Part of a small language model's weights: vocabulary 16384, attention and MLP in parallel.
Each number is 500 + 50 x the weight over the matrix's rms, rounded and kept within 0 to 999. Layers, rows and columns count from 0. Numbers have three digits each.

# up: layer 7 MLP up, 2048x512, rms 0.0992, rows 1441-1540, columns 320-383
# down: layer 7 MLP down (transposed), 2048x512, rms 0.0494, rows 1441-1540, columns 320-383
up1441:537566518494419462465488509541427485503474415549480507537503471490458530477441445526456507453511429492495477576465462516502374491525455554519493483503507395470522475490472505439510467545522474
down1441:503468500584520481574497536543553506414516448432489430445471519502481543541492533578506406569514486470498518401468485518510542511501476511543550506514515551523532562515498523534538446543503439
up1442:497529463539484378356605486474504526392423409487468479487591485512548480446449473593520481592543552457533513512573559514492454437522486476456417502430502446586494443512550582572588537531520445
down1442:533514457561589505498541478467478460473444507544508553545535528517518440564500441535606493536504671381531412459545420521505486489434466550524529517510536476462586520515536534522514451589446418
up1443:473533492462451544500535399519491322529543459503526524568448477557437487565475525513431488553427470473517432421533465536497538529512455464536402537568481480471538510546450531626463433509496498
down1443:501477496632522532484414470431443449523441493509586490553536540470500617491593494514463487576396570535562582606517478561465472522487464452550556581366463485476424554509566405564515454471523501
up1444:590518481511548620487436557513416597571520513486463530572467403505522606660505500487432459475526465403507533485447498464503383472518374409440469496498527591432537565532481596576472534544449440
down1444:495508530485553478520534506453551511549611512422477496521525519472544529571549553462507465500499481504573523512540501528508442514582469550596456616534490575464457552550549495483535482481481494
up1445:400488477456518481580456540509511520495423528493434615468458517440511520564523468467453511554579554506566477592544515536470554528489561437504429566543527563481511434371562452565517492471582471
down1445:578509504488440574497493495582431487519495468545421615558542454552602563525463574487494475515510453492534539502471433462455441519494537495463460571527564430501495441532491485483532533395478457
up1446:483488437482527439430539480458418511521517572501490449541553475503506525473505464505516618550452505462515442501440512463579534555458554445555496488488637477564503432447448475525497462496384446
down1446:529599565532446562529512508511476515537530470477452500574386576455468492473448471522494447478536525665500414568488503538453491500514473524478483403491462543503479540548601535508453562450580493
up1447:468476494452494519503487456495562527539489525504528456478444507521478533533517580428465424482578472545521461526510494371459442469432509546453473535552587551507518476448434630509416444518604523
down1447:518491470468511537372546526474504478475583451459417526569483454421447501544471478490512483575491477422483408436535416596478479452558459519460606474447501478627507528426543507432508519488505449
up1448:493416499481660558528474472547516553541537460529505473524469460490401596482449485454520517532477475400485465468524445401439502525466495507491437473483472504446634494564498510425559541425426485
down1448:518537456545461555512489435487480483543496449451611506466378541513426573581494474478485549540504513615449484556576488510504444545548566456537477511561483439519378475549468506578437488588534487
up1449:493464440508500552517539622555509531515438461458454517499572478490488585505481525527464460552560418438463514566444337529481461482515446515426502488561450415542515513520545526542547483492507467
down1449:467461574535521455468511550525546520492524569524511390455374516525496445535454517508475401421480479499544463576477455441589489505582592488486501450542583522534510438558539522563550462528520499
up1450:439526490507569465439503466603513438546497533658544501462404584535531416502453512461494552487572442521432446468395534471516532446614522531576508453394491490518511427431541573516462573565516484
down1450:560403526546414512523569505481552529489548507523478541649514346521437515503480501546465385507437481525528561582563419507490411494506426421437504475479498555493492465481538551527507491567510511
up1451:483399568509445510524576499439525521477486517476484661475543493529476408494507508454590370512492386539608479458605473555547463545470517658498520547502416484509445448544554550532532614492460517
down1451:494524450476501430507464395470450487508472580565495506431555500454467475568527427459600477515441527565413580477493414491495485475504477485462486487452492546511517592549540480435460357417421580
up1452:516612518461497437503509480436513489494547529587550621420468546512541535493436408492535555510532524455489510547460428394501527440526489500487407470541483438526445470509529533430545512555460587
down1452:492489571509522515463536546527477539488412478452490489549497559502472554588529510586484504462476431534436499467520506509497457531464541473536504532515504500569530572446524503551450564492482447
up1453:459472535446545501517478640446429485541549526483545509485447398506510465565613474450491514559437459493555529481505513515403614488437509481571524539550464458516506509523538446439545508518464495
down1453:515426610496445424502605537586504549511538476503461646452453530519468491553429517490530480578484630556526480510507631517486506449466417556493406511503530415523529458397523460599512464432582472
up1454:524488445549448467551576485544447504561437474521588436500510508466444475472497383497560430543505517485569481572553477542655618473453394562588483380507513368415547461579583582501511352488511530
down1454:492557482487437565517464497489524557466570447582506528429477584579532493532551517454395505500502606513513429470478603516489431535435488497539462547451473445548540502392398458540441544458481472
up1455:565486488499500447381462535467503477582518522525514470510507539585440580538504539473440414459583475474449490466428399477480458451551526457436416518578493459510564551507477549530417588432476443
down1455:549616349510457409477480471454541485413474507562481518521552473348512585544472516416435490454548570555434482419574582543598464562508347496469431506554499590549561495529540465483424518517487510
up1456:482494639476510498407537449440535435522541479424516536476513558525395511562518552538556568504487471407476524524516385599530549507450461536484434436589489428388559486568513471453502523626468527
down1456:422597553494529496544469512480433632487507504556510601459469427502474487404497558509547555495519461502502490444555571442513609541422491422532502522520524455531487463474537473559471571557539495
up1457:475478459484596506540522470447455529552497536504530427464565493569421432510519546510507523585579453504536488512482468512527514506434468483471486441631474499485480440481501447470441538489474452
down1457:475538604564469555559544493567526452437506522500437570514541473548468442428586599487557431501520534501468438473396518489538485560488555557478472483414520438500459524510471518560497473463487558
up1458:401423455410515561431578575486489490490533460590495474513449462524520518556472487489566478479540551506460467464547440530523498523498503521433488436498403536530458491490444551493472486547469591
down1458:551529459490498473539549462481461547574458515431478585546424492469524516529558571502488497492430514482453559514450490616596475457476485468462518609553507562499515396449538444430471573556528506
up1459:435564604436444400515436450511439436520515533434534477545508503527496429507505520457451448546585464435530502595363419478569573393493530489554456548459462536466515470592452535554490526486425597
down1459:576492491556457527480491572489497527512519481490511535519507504491481453429486516485558454548472532443494580546483523550495468553524553503447535485462577524505579497582519451452436421492451531
up1460:521625540477490449451419502472528467405497475547485447480542569556535503469497571598416478523469487469465434516531529492460545466518460450474419535537484491498483456514401453552407479543466534
down1460:429493408439439491427471471421440486478532549568493541534487461461473497425519503486456429494604468602431584579567472442578513505394522505534424513502438416432509561497437557485534485551535438
up1461:567501435487416515565448428591503483495540546487437465397467455573465451540473514436489571509546456570520473539424440437500480538493556528441486555507515567515470545582464526524534462557513408
down1461:449562498503568453430547517490548514378482560537489502551545581477545522448413456417479462547508500499472488482506469432496465508568544504431502538448545508499499495517525525413458520509548570
up1462:458495535560520455489510514476503470461488509545589462504496523507501482503529481425560483581489434468535495490476504554547525448463516517500510469541526580395458489564471517478530520555513502
down1462:520558507524532508593515535515438455540482446496471590516425488539529571436439477453420559476580508486585538551394466491521455495415510520530489514528572552494426448514469388479538589585568523
up1463:487354522454529516430432593448494455502451472516513424394471551494567485461490471547650519496442495483431463546417550562409516436483538497551519494523564564496547504478438483469526450433584472
down1463:500566561579500549552550486503603486524508403532425557444489464476512537567474378482513530581475504533501509502525472541565511570456535374481544553460396583446536617484463485434509456473430476
up1464:466480448625413486424478482508457508570532480468518540473510456505474501523457496526541565476419405502567512445468484385597463547605528591430561481552504511508462523597581533471568532505543447
down1464:474516474550466492432515504500459436477586520482454570395450529514475462497508500559542561467504471528436482515481567553433526513420483539431460501500521454474559507521517436494554482501460511
up1465:504453456476441426488546499501481486550492474496520331412561319454480484465467481503532438553487470475518381565453455550596514521458526505454533515519538489513501465519538541517465507460497579
down1465:571596474511489478547491442428399535522466452533479453450480492512509421598519487473558604559490487477500512561487430505431539444523587505580562462520497453544472445450483480529495415468497447
up1466:614521407456452481497487420516468415494580511560494411492423445464472524584519606417498532505533474616482464537391426462330518480576471469535519540473447518540498484452500609459479648512508503
down1466:567508458460473490553454460462471527544524539522542500464471522460511454556519560437405547426534579477527495444510504475415494445542593527537510497445414508535433523452531427526519584438480542
up1467:454551499467499432573480595581504496461535585515458495432398628439554550475437440546432467493400539494468524528498485523590518461553567568523446501448524504476456504477567522545533445523628437
down1467:451433596549455528477564440564537516455443484439498534617479488437540443445455640560544409454521548547464467572526450624548557557484451562482499498495504466486536495506452521468481523502520486
up1468:503558410535490516557631492541523550444408440542559457534547457596505528574516518459562459486510467507523510422497493451594531538541488552536479512552497554570462509486464566540512521444461608
down1468:496540400457471526539481526584541603463509474571513457478442519567515515420543510521486548461547574527476428380567531468411486541418502492516584454522478454437539561490570444543453466580529469
up1469:477486497405536553504444487501535511388597556491415449553464477478458524460401553502504479590449474489519523515530461514630555454605608496517543504482447443552493539489396504475429441505456582
down1469:483515403570622448525479398441529510481559537465613423476478545537493465510621477443435557589458437405481510494460454463533514435518520492512469572500538494459442459453485434543453518408494493
up1470:520472519446524514468429492565516425515479563592525532466465520534434526517540486439437542522462373466604447461489498467450487535459521453553417521529545461503612570459386469564441505519530500
down1470:473498521571469492395533506481449458470491581522513538545443499583518531563525526613559517573658489478448577457500514520435514420575525534525480475522548502344493519560437516487504381503477480
up1471:499479508391491526503632551445478505425518570507496533506421580465467473589576564504484473525573461625482588564471483440468486514471523497446507407636510494516501501458548495497512543571496493
down1471:533484565509515507468486476550548463439570412535630475486463430480548416463460559523493501590437468559489522493464496534509571466574497530510658414553499510405436430509546445527569440544572451
up1472:494437590488445493490435490486453529511478474472490481521507558508521537464463533488527490432556386497539530489486488481446492568452493496538524441543470487566504469446541537599567511534482555
down1472:517555497479484441468533505516533536540476493509555509423605439525416476508553463548492494505459495502476513423419486452511518498525486477465518442562453555517538503433411569533529500445474515
up1473:470504383485533514501503496416450516482490482500480490440428540500483487506562429544516445500523496572488385432514536479449514468488518469514567529478526526425493606514472526520516487471546432
down1473:466582549588433505566537436559488577486517459551460538456543519491500471440500432576460486429492575483544493469521518507496485491541463436538453489488437521593548426502460421517470492392448494
up1474:428484491539529602482524559551561528462517530543584549515526497556483452449528671443500533511482538495516450425447453430536514428419531575568497483438429493483467525538385451456546483449441527
down1474:440478507545403506547523466416469497511596605507452474525478526577535524505466560497530453542566534469490534531442514503542431531524496613550408462435507501526513506561566534434513509480466465
up1475:547487510538407459530529467408524511483532533534477460481548558497518581494568519567492507502547381567513521617507489500522470521557472511486541530519438460468501520495485507494569497489588492
down1475:521562532507504556476418557356526386516480446546421575498479562512443510578533473501376506470453500492482521548513437420497501538540548614492512562426556529544461501525494554544486523562488587
up1476:538407542422517514509485496544477534490573450550537478604435553577506487481474468411484579373587485482465552523600549407452464514475466509553563471461554477471451442474534500446472503509521546
down1476:471543529526524495502481559508400445457497495447488472477537583477498501453515528522430531470516495516528500464462539536465528511480461454446381552515440498423472537465544454505547570520475475
up1477:548449607487465499543567555451560459498426538488563560528470536575433472519529411495372476458510489419534496480536458608511442465407506422462499532547437495534398449435507573493533412401514429
down1477:505481463450519507510518527602499501575516486457518476585491487414517578483515487470587540499586582555602486487474431550479473496592423422576448538504415504577481518490467516482437562623450491
up1478:499520437423532487446417571427500454573443564529536411453478479557532472514501523516518593476480404476485457564465481584368481471536463441486456487558481432485536508393524524525615560516527552
down1478:505374582616378554452513535534499534503441443499427513606520550479575443502573466467475500404501527538478596525587604587456493550540406474396438387494569491518406472439446556478472489495464491
up1479:467528532575532397436471585459465489439541550465546519543538402517636611587620458460465446497523539472513350514510475633491376557499461511479427499516507560440394571514513450463412482474459511
down1479:449459600461453469465452559444465506472500514464539402436397473508554517530560538511512415542492521487523474483467556572494381483502491493441455578465459506429551499496506402479519506502506479
up1480:539579484639498527476485445556521486619543417434589494556429455496451423460524527406451496508557530519586527503452442400585484574463502577496551407502488434475478532526494557487498568410576560
down1480:554456414544534465621538438482513438511522454542516417550475467394558540471505516421452586506513588578517558444447481500525477433551536457490438520495573457459517431545481526397597504500583503
up1481:510446589456507573579486572499464566455335488604523503449509529446489561442522396542427522471586443444458477487483480523502574471459649527491391444529527428446531557477523551497582561527476596
down1481:510583602533591426435494513535551420519495496476476430474457436548484524490471584458491523500482500569515398525454524543518474495616467532410472521445401485568523479500475519494407476502547508
up1482:437544486476457544450467456431522462551522495509519488455495584469392511497460523536586477518486523426472433499473534476437507486513535529536444527535409445520606393514513570464514437477471467
down1482:473463534416583464572505533478514424472511473465536483562500546483595385484434503456485460566429453490459526521545493447542520450456542484439534566483480531468463417507493484567478568584521536
up1483:522548496545535487559536567477569463401571409479563524476498524410462438567461422558479492515479420563507495504485551459507533522463463519474468544409532493521520487584603544492573459540522522
down1483:468521537515516447488431556531505554547494511439465557515511425396457477529504492523492440564417503504449502529460441438492418522548398486514484467549394529534473404425388468485407471487496513
up1484:552499500530457412517590487553496465542478423508479481475506538445537514431504540503518473478487435499494525488479500532493441548512448466542511486534401571475521573505413565517543493472513414
down1484:519464514587510534450415471429459551438540494533506493531431410485540472414510484564443480441540540386523492425540525503541589438510505419537506507602493501516458512546476507485520417512592584
up1485:542462620503447453527503464501457376484456509459568559532489506492491460634434447507524457409471580431526492450605540467451502521523551543506482575585525462506446498570469395420507476546472651
down1485:489476508484586586538512535534342448508482445492495493504481527516461475493503528514559525559477554497515499513546482498558510516404469427505531514463484527494599513478469554428441546426533465
up1486:515484459534433595470508469404441495448471525547507533494464513447457477421451479458517511517472480457531501547510510478459516502459472454475400433438476460486498432485450492361585561460620552
down1486:489456504519568482537509469548433477536479567436445586667497377418537493485486472558455618490492421556423510511451505375522574415496502507444518512512514459509527527539466484509481427484509456
up1487:442553466486547530511432514567478568497492451504549511468525482518517519514419543458497521524478545526406441542515458425579513499437487491501453502489514475431542522509505494431518462489498534
down1487:509520480459400528438527531457420407536437585505513550476452476406484446489582446493521440472434508463545508495449527502561508512580463448499482447497445420543496464489502510550465562434474524
up1488:422528583513597540496492566516495466560513417495489547497520496459492475400537451533512476446571493553501488485372538497500482598520490508499497467500513440406533541460483574443566546516577458
down1488:504506456502487514474537510500451533435535439530489515567434571506527465509461527442487496615496450422549547514531508467582521496531468519510482578483449488489514490483549565579589412459508554
up1489:563535440477579513607477501478543549471531559518550505489460542474445462519520441454582582466386605465495504465459520497492466394494480495538387554506497515445496478469489483509525507522505480
down1489:518560539527501482492536590513428392557518512523438485472533544488511510594617507524508456482447479512499453512499508608577530601553526417453462485578528502447475503519441503477498571465437547
up1490:503514553430480499528506579541527588557538506546474574478565465559522497410536503559427501553490554495574483503457490490522536516412508515496426515495555465532529543563458524487475459453398437
down1490:568466448531486607423555488517519399543521425471548459470498425542569479562491470578602601494473559483464493417481563467510499491444493509506464532405441591480344480411542417481492434498464616
up1491:488406551517505496599536482485479536519497522535494505510477475448552519503471529552484531477525437494534474461383508493455465525616575436508473453464512501564528541498450473584508444559507406
down1491:575608442497529516490461490505541455480428455559433450504537466488554545483529498549501528552414433508455548575542497421527565499457391486528503466443444520526473512438573510495519561558506505
up1492:500606553520422515517392576416590487574506460600463535447444503507514558460516550524554522582549522450497394472468407491531472474513544468570438457426460411449500443525512594545500488500514416
down1492:499579530553495488499359466495476514583485502466439513367465472520536487475451547512544422542445475470551493496495446540555485463575516542523475468444428468483516469485438441581540547505567428
up1493:478518434446521514625562519536467537484537462487490422526541474493365439443453522543509538552568464510514481470512493460537399553568405462546487448468490579503383524552456459501469532555500561
down1493:447540575472468616448518622555434482469566486418453478520474584494464446473482561526535652493508398535553618442415464573623528464468457519497602490587533432524328478372440539629516474465538679
up1494:403548448477450579473541515564531495552422573485545495531521495628477480423434561587504471397513566504459451535537423457586529551502515545568437564452396551503500543527542460471496424437494488
down1494:574485572566499493556516478421426494430557541543544453542572512436571466557601459416527589460421446553469439416480497539518482424584502473585562588529478411445484481410484534511551492513502551
up1495:508517456475518498415492562521412513466475457371538513398543493484471490493438502474460539564498463450527532646457386499529443487481536498501441440513560482540565547568459469511443515548481429
down1495:492501519471559457462566536497552514550483546488462522460554588490534541432603516489410521627493520504405444498596493425497510537499575588496505457414428521429489536484494502491464532478495543
up1496:401513605492448472552477526489476412476430486472561542463423601530519583402481443500466437519508656550454439453490412413531452506548604572533447452503565501434570496521461549562564506540493477
down1496:505433451506393489535592519500506476512461511454557436584487509552491498487487460551501500439533544408427515512526463512497536531432382508497527511556469539511467424514465524504656527571546501
up1497:481487555565528547485558543507540456613424536517485459503475484487533509434379456589494513503473469502527372565416556465459470475511457523466510469529455480506515510588438490462551609516516498
down1497:428484385462463509411494549507539475460589543449407400508511479502482496467522548447502486431497453500497458462552436561556487468447483583461357523559544516428298591506507505475407433453476491
up1498:503500570473480512365510559505513515500552530481456481482438493596527543510598504455477495488462495483497540431516503488476448584520489637435415564454489609473483425515416554484523519556425595
down1498:507580379518500549584548498536551387503489398531470579579415548414501479482462523533415461376466427436493526558522563458592457484425529566473433437592468581534498498478432568493490503504499577
up1499:419444597413568474607565562475485480509533483495485581531545515503487473539525544522518457481491487435542480532565422481548508533601458504518467507529514521534485544547476506566605487459446552
down1499:566495548521416453459510543444472565467463579414567480552553544501451525429437486470506490522453497496426468413499428404473519500524514452583409542537465479511529528573498482509490554431458497
up1500:437579510511477541425527513461424572478473591425551468502450448479498434509557405559546559516524443542453601495557541446508492432497475468525470503590383484541475461435455416610383478492407455
down1500:552470514590393416458446520453587559539488537569510458464466463463545519474461448490514532541524521538530486463432502478546493520400486480538449465446496554472552464518533473397472522535560520
up1501:456487487452462654554508485544500515465488623427490410443573447507552489590368508452585487489350445405400476528373530531410520535496406464534528504473458476475472559417581497527490455606516527
down1501:549484505456559481533571405503416637462534518520437538496519555528464479449596479421499354435441516500444519495449516466573432502531591556491474476543502627442429601471542484458483448543444516
up1502:519482459392532412549369525621506544437529522566518523450533423591474564535446498552359552538437517434414503548534441564456512460468530520430500546450487623515486456487451537502458510511507360
down1502:460464509516469474518487476424462444507456637516453461611524440620418458452539419525597516516527480522504569465581509618578497481466505511496584546509536490480445573546507511532471423500435399
up1503:536470489520455487487512486442593523410572554515529607492546551460556537389535544485405528510566482481492483510499446477435485445557501478487489564564481520505480449479426555485426427459507449
down1503:560425496612467536552506475553556483412503442469512450549457500489485473508512473596542310505515551567458486555516519543433483464486551553510523491419525528570523475442572557475495467479532508
up1504:497576539505542616459528514458521551373518454528565524458523503511447551556435532563501534535457511569544448465545440472476578487518434509497519608582448377557581421541507508446467449543569498
down1504:496503552521544576444521598500450443534519465483493462513519506456493537482489553499543491478459558610471481455491494518507454474582430536552524543424449497465530553500538520473494502501578468
up1505:480605551585463523453519561553483497530547559648540438500473455476477411534480459479498610502444440501483502518545589491551566473552515489478468420609562459452513523551556563396515519504500502
down1505:350347449520594480501519420445589455559491462452573613522484542495505554464539594475459494532546443403439551553476461528491463452467494483530560525426424494525554462446518655463489451475428474
up1506:443477561471463463558532510559596470505464485574544550483533559432490509564516525513452445441462577524492463548425540463451593513612526522584492476560544440441482572482511500494467437504525519
down1506:566418490562504483489534605566464472488478541434500455500440527467497410449515452476530491516443493546563515458480453528502505487452445434542483453449450581499511433508456503498498427473509559
up1507:559388455480520566567491528484512439495507565527506502422507473501481506428532503449495472530518529434597576486542524413506433597447527515483586581512477438486434514553486584546531389582470517
down1507:462581506471525553490434530513560465557480556451499491396538592525478519519498447593512503531517494559604503481562499458459538482550444503472606493523500523461496499590538459506561399523492501
up1508:532521416502462493509533508482474498476558360489529511413454590564587460477458406546448521443633492448524540468416595435484454478566474512609451520453533427491596449487515508462462516499571455
down1508:514507522525484561492453473546441505446492444531580489517538516445534459547575525510500580429497556499428467499506440547458535509447568545481561476446514506466473531608608435514497481440439565
up1509:470540539470568466499478487567512575452443519567475513549536426585446448490479394492559518480502488459557554502474515548592490484430507542552611487563476491547494558625435561598554446517588527
down1509:555504423525492509604478423644466562500502428450437495469511473537504524456458531491452532488409520464405477469502455496526513476499503526492431542464599493379401509420511549489428580493548529
up1510:470465502517497534503474551535509520468440442443477479483488510506503487478527435583531603560487521446479533467556472447563410572461445482478468474561503543529488440597457571601457517534522518
down1510:480517421588560457483469486439501539467469447491452434514481515451461468585523528419568374588496482468569476559457417575563505539525564427490471655477456493501449443548505438577536508589473471
up1511:526509533525544513453489510554561510481515493447472521530486464416431489484409449436509575471502469538638509523419480489492393527536517526498566481481469437499551548462517512515438478511424618
down1511:484440492602491473561461510503450520553541481459532435454518437474518465525442527563503539503479441516451532480550464506463532473530513549605544473490549537416499534418467534417455346572449400
up1512:568509542586484457496527529530538410492551551468485533413576480533552477501498509569484534499550465525546574464522504545506546437456504522555567483434476484493573551513462440496511533501448414
down1512:465573404517649530534394513454532479426455567499594499492474469506577458539500440461453542428523430529511523514398612530469522529495568464613468537483496468570598512499516505530549552518519366
up1513:439381468512538439578523508475470496551473467584479475487489498556515377478470514586516567575437481597586488519445405589494459479452471532581513435463504467547524438441443483462511531559453444
down1513:484527570523476507497595426497649544481506493541580472506467484392450497529478495471492527489598427448535515399447630522423566512636557506552381533562461518492549483464487470498481513412492621
up1514:511452538440600426568427503509497457526493454546399462511459474562524485499457567597483405445539605471553424641532523470560547496450436540523530604470439549539490458462597517505510411573500543
down1514:431587438573584490613446573634420504520578455462465482494399493431469456515545481564442614420411514487594498530472486522505398467399583444511534586473476539557541438571540443554420583411485500
up1515:482395530468547479494399544561460404505586468460536622504559436496593541391514512447486484436431513455548495458466435526469502506516578458554526521522516512501570572441507455540531493630529598
down1515:442488580456422501546535473477507548508463529523525421474528583636531545493579404590492469522357535570494428456559565531507476463393482462585493485384498429558503497587494532427470519466540474
up1516:457442481557442576461450480461539441484547421465450456542484499484548457511524520495475444453422426502483531464532484543541493534526455519503441535505494509337455483567478562525608466464550475
down1516:500567661559457488404472510633512501535480584531436455496480575437436527583440507518496445517497569485500493524459554517541498534448442481418551521510521453480512509564490407441519537428538371
up1517:441517501518433442547524558408520506531489373594525452502503534496521490474481513471539402459464441474446555467511476502495496527515518573500462501604478568563513422568557577501587454541547567
down1517:421463464527523521572499455494445412458420384492499533433447551516451557583557430533518487551476585375516501606462505489498585513453511495548523452473547533414507599512492486513483436471434518
up1518:511492507578454552548501462472477466442455526409446548466557476502524615539459487515520510513499495540446459496581444443427518524545462436473448510497435571615493553479498491504415494624572540
down1518:525460571458471516507457516515473422539538573414508574471574387593503492491514584496536627451432481529536434491480448529569432554468526473515493515507502552517501454425530463544496552557455533
up1519:543495574530448467585523518485474507441451495519458433508508554484586488542551542518441498472532474454534443525463564528651457561433430521488552494564454493438515514537487563428559504421629460
down1519:465541599506441518492433475500459515536484467510482470488586616537496471570529612568500501545565529532420394521503557526518528494486543515540472543466475485449567496460583477488461440519558445
up1520:490548454500512493505498433477452456602587475494518500355506438480500497460460423565518473560514494442545593554495419467486583425514490493541491381580535519613413406560444536507468591477443472
down1520:476475539516454469457384526469453468408490456445503487491488549441552491457538507570492561442510540552549462481454517504542417434441500468533498525503554538428442455521556491433495432539596535
up1521:452453532440545563505496536528476478491511487377469527504546476567417440413557499491478446469516440464406456530523574554524445504492559538481574510459551545441522607468447579466468554460500491
down1521:488577507602405544434435421493577487395494458478400496545462439502577422499486418448498532506467470481503545501470524566553516475452443481595524472584357452474556445497505494397468473559509486
up1522:543465400495519505426501540496568429540514493657537598474487511450490500503498492466470529519393510445484520532563584505481582461474505527558575482513473459496490443592570503574512470490512539
down1522:502468602546552454488416524482508564568517462439531446502516459517527426516535495414572457454617494475511505446449511513451502497578434516435477510471581573391485527414465524435470487551502440
up1523:543485580532437569530508596549495549495544468466430542553436506530487397541547544487438523475422535439470437511480539541571540466413492544469505486556567559489537437535588481531498540460471556
down1523:526496511555498543526430612575526509550454416469550532486479493472486437490485521522493503451499546453433425458554508480503516481486551433389498569500559553445568529433430545478485505554525427
up1524:519484465461557487437496481426550468561515528442532532517477484510525500480450492477476520509549562509534514427393407458529573482473478575366440440475462531479480581537588553495484453509580538
down1524:429485460425601564593495524427544509611454589479474570682577417596489418467566493563505426552420526549474670508508413562522554464565495507440556449484550466483512488529477439448562538565459548
up1525:561468549430590542606551500488576486425452556481521506485555487520510536492493507425449540591534452465471535524507428524580435488573534440525513530484462472468400553536519537515477502487482465
down1525:499422433441497510495500447464430545438461537564627470514492550525437481506550417518527567478400642460459552467585497500457581452542533440566549619413518489512489503495568479601507400504473515
up1526:529508569509542583525493515546450447416446564513563508542495503464559518479527421566471545479490573492510557474511474497584547435510480570547425596487438517505502504465538422537523512454508484
down1526:540600449491463571509490495496505508445503473467405615506575424491525526479540524376478490481476546464541553453630374466407451488415550546503594505494528491443496410569475553562525592546428574
up1527:442466482484519483501534479494541566528482451516463574546536476428559530472438504547466552526546530471434550576642474410539322459420446573457490483440542394505561522489526473447441525563488545
down1527:514495529517367493503539500387481517512439542347491523514484476434486452503481459418604486497512509491613525470432535497573496455525473495525538515494547443518499547431441567494443459546503544
up1528:488498566532487483518462482442536607547493458510451531423433454424466515514526565511529487527618528480539442505544505592547517465440539507506570470547543484522513467478490592494508474480519453
down1528:505529467545506536563513554499394396462437493442492479519483445514533462437577493537537591492563485522483515505468457602486524578550433494528481521447456585507535479482568482479556441471516536
up1529:515481556505552491509489498568540528500509508468561457534451554507460496546500511449482495507523414377498462494491504502401563495543574469496536497515519450506514540532501500440517605523544576
down1529:472436483549493572595442506543398578532487511446453554472431412510571414492445604464456580422508539504516511561537444443437483486624577473474467485528470434486529541385467499480438522587527456
up1530:455548476608500534473429455489495478375534447531470488500485543520597520472557464520544497540449495533550585501484576483515461539590438504615435532482410543491473497540467521520510541515464588
down1530:568525436485497496494487394494482507522515497564522604491601556481561539468498521426593570450488450421551514407478536424471558464493451505524584615519444523485548516429494530462555492523484483
up1531:477580525516475387507530480478545558488544498430493383518542461509482500536582460503498559485454437507501558496519497479499538474527553536436449486450601558486510417594449494541533426553602451
down1531:448500498535407497512350531428562459444519468501475455506551542512529491417496516415559525455494454476427526403511559528450497566442531509419533447613468579563504493493440488472524508521522498
up1532:469491558515487493468511543403449429501462429562503406464477431442500520511434453572514606606393548477514474498544462468439490456523509410524448470530522441466471431535468519434498503494556603
down1532:454619470565547480461536476464471407585522439462530523461536523510536462481490473547527433554549495557411483440484590529560495422455548525547452417512490501504542523506415510518470528467418517
up1533:503446434520594507474578462468530520557539489486527436466378479498532581493531519543460441448447492470477461510468527482474487536513482527435555358538557470457445601534508537521574530511469521
down1533:594463567485524461524504510451513526493524461410493515457605549522549538445504564360538531594433479537466544554442525551574406530525498543478425518446582536413473452443575538475518490607534410
up1534:558393522553502524508517471554472448562530519468467540491467538494458646549535454449502564570495464522565550555562517439567543563420510612513595449589491550471450429550506505511542483475506562
down1534:393509518478517494565571527526614498433456334475581534483493491544553462513555562509495491431527448492572534489458532523539536487548485506491497472559468470571547475579529469556508459459522542
up1535:502449533535513565469511550444503444474477470521405461479491459491542561470492587513503452520524485470487427509470480473547436515474510542486497398573500479507508449493409563466532498567479481
down1535:528494537494497526574559588526545599541590495519490483609488526560494463558565512486455473522494449571520479419594482458566456480551574526578615508457485439436398477463539560501482525466538491
up1536:573467453531527561581560457433432479610498456563482495515475486522480452525530489602493449480507546478528595516523446363397541510545570477499554485469517546516559537469564443485556511454495491
down1536:519564485505448379513517478497450537407512470465489540495511455530503558574539497486462488502549529434562480366597562574497525468496570567526477457434607431447457454519543487525442532614544543
up1537:504483474503527578406553479525453462483474479562518546545488545432489475505510573508420506500584536545378532429466543506458414482507526491508549479522561513530539528540513442547488428553481514
down1537:543498509544493484574453544458594501493459479472522532506400447454519425537464520492403522456511596491456411486471543505490464517514575576489430495463451572435558563443516511502480524516518454
up1538:479470598478456530434459586465487600551569571545509546492563512424566552529478520483548520519528518519549604504477437519506521600452570448596464445596496484487451572459580519567457510516515602
down1538:575520532498436588473513413516411502478498478440498457497540492457642468476521507485520442498452518489430427457523504399545516464499538494517432495479514418494541549509468458533473558475497538
up1539:502513479506506437491551478574531521530514429546362488530410513512464529490547453538447511511535520427534572519481500487473483642350465399435460441459472423475510477488483631505518541506432407
down1539:468487551417484507508463481492551498445468475544581513506554503579496552542493504471550437499543500525475475425516533548488476454629485570495525539514524553542543523588486508486527464509480492
up1540:398534562441461485589497425514480482480490564477448559426382461563615450511552465542468496549492508494504496588468518510600433514397464430491506500480551499524488458502498504520533422499466477
down1540:485468502528523469476553498518537469411461531513500538525594547479457546501458564463563557446494448570471512530556443444462551448616460548502561469469399519538472498518493415451497540535488458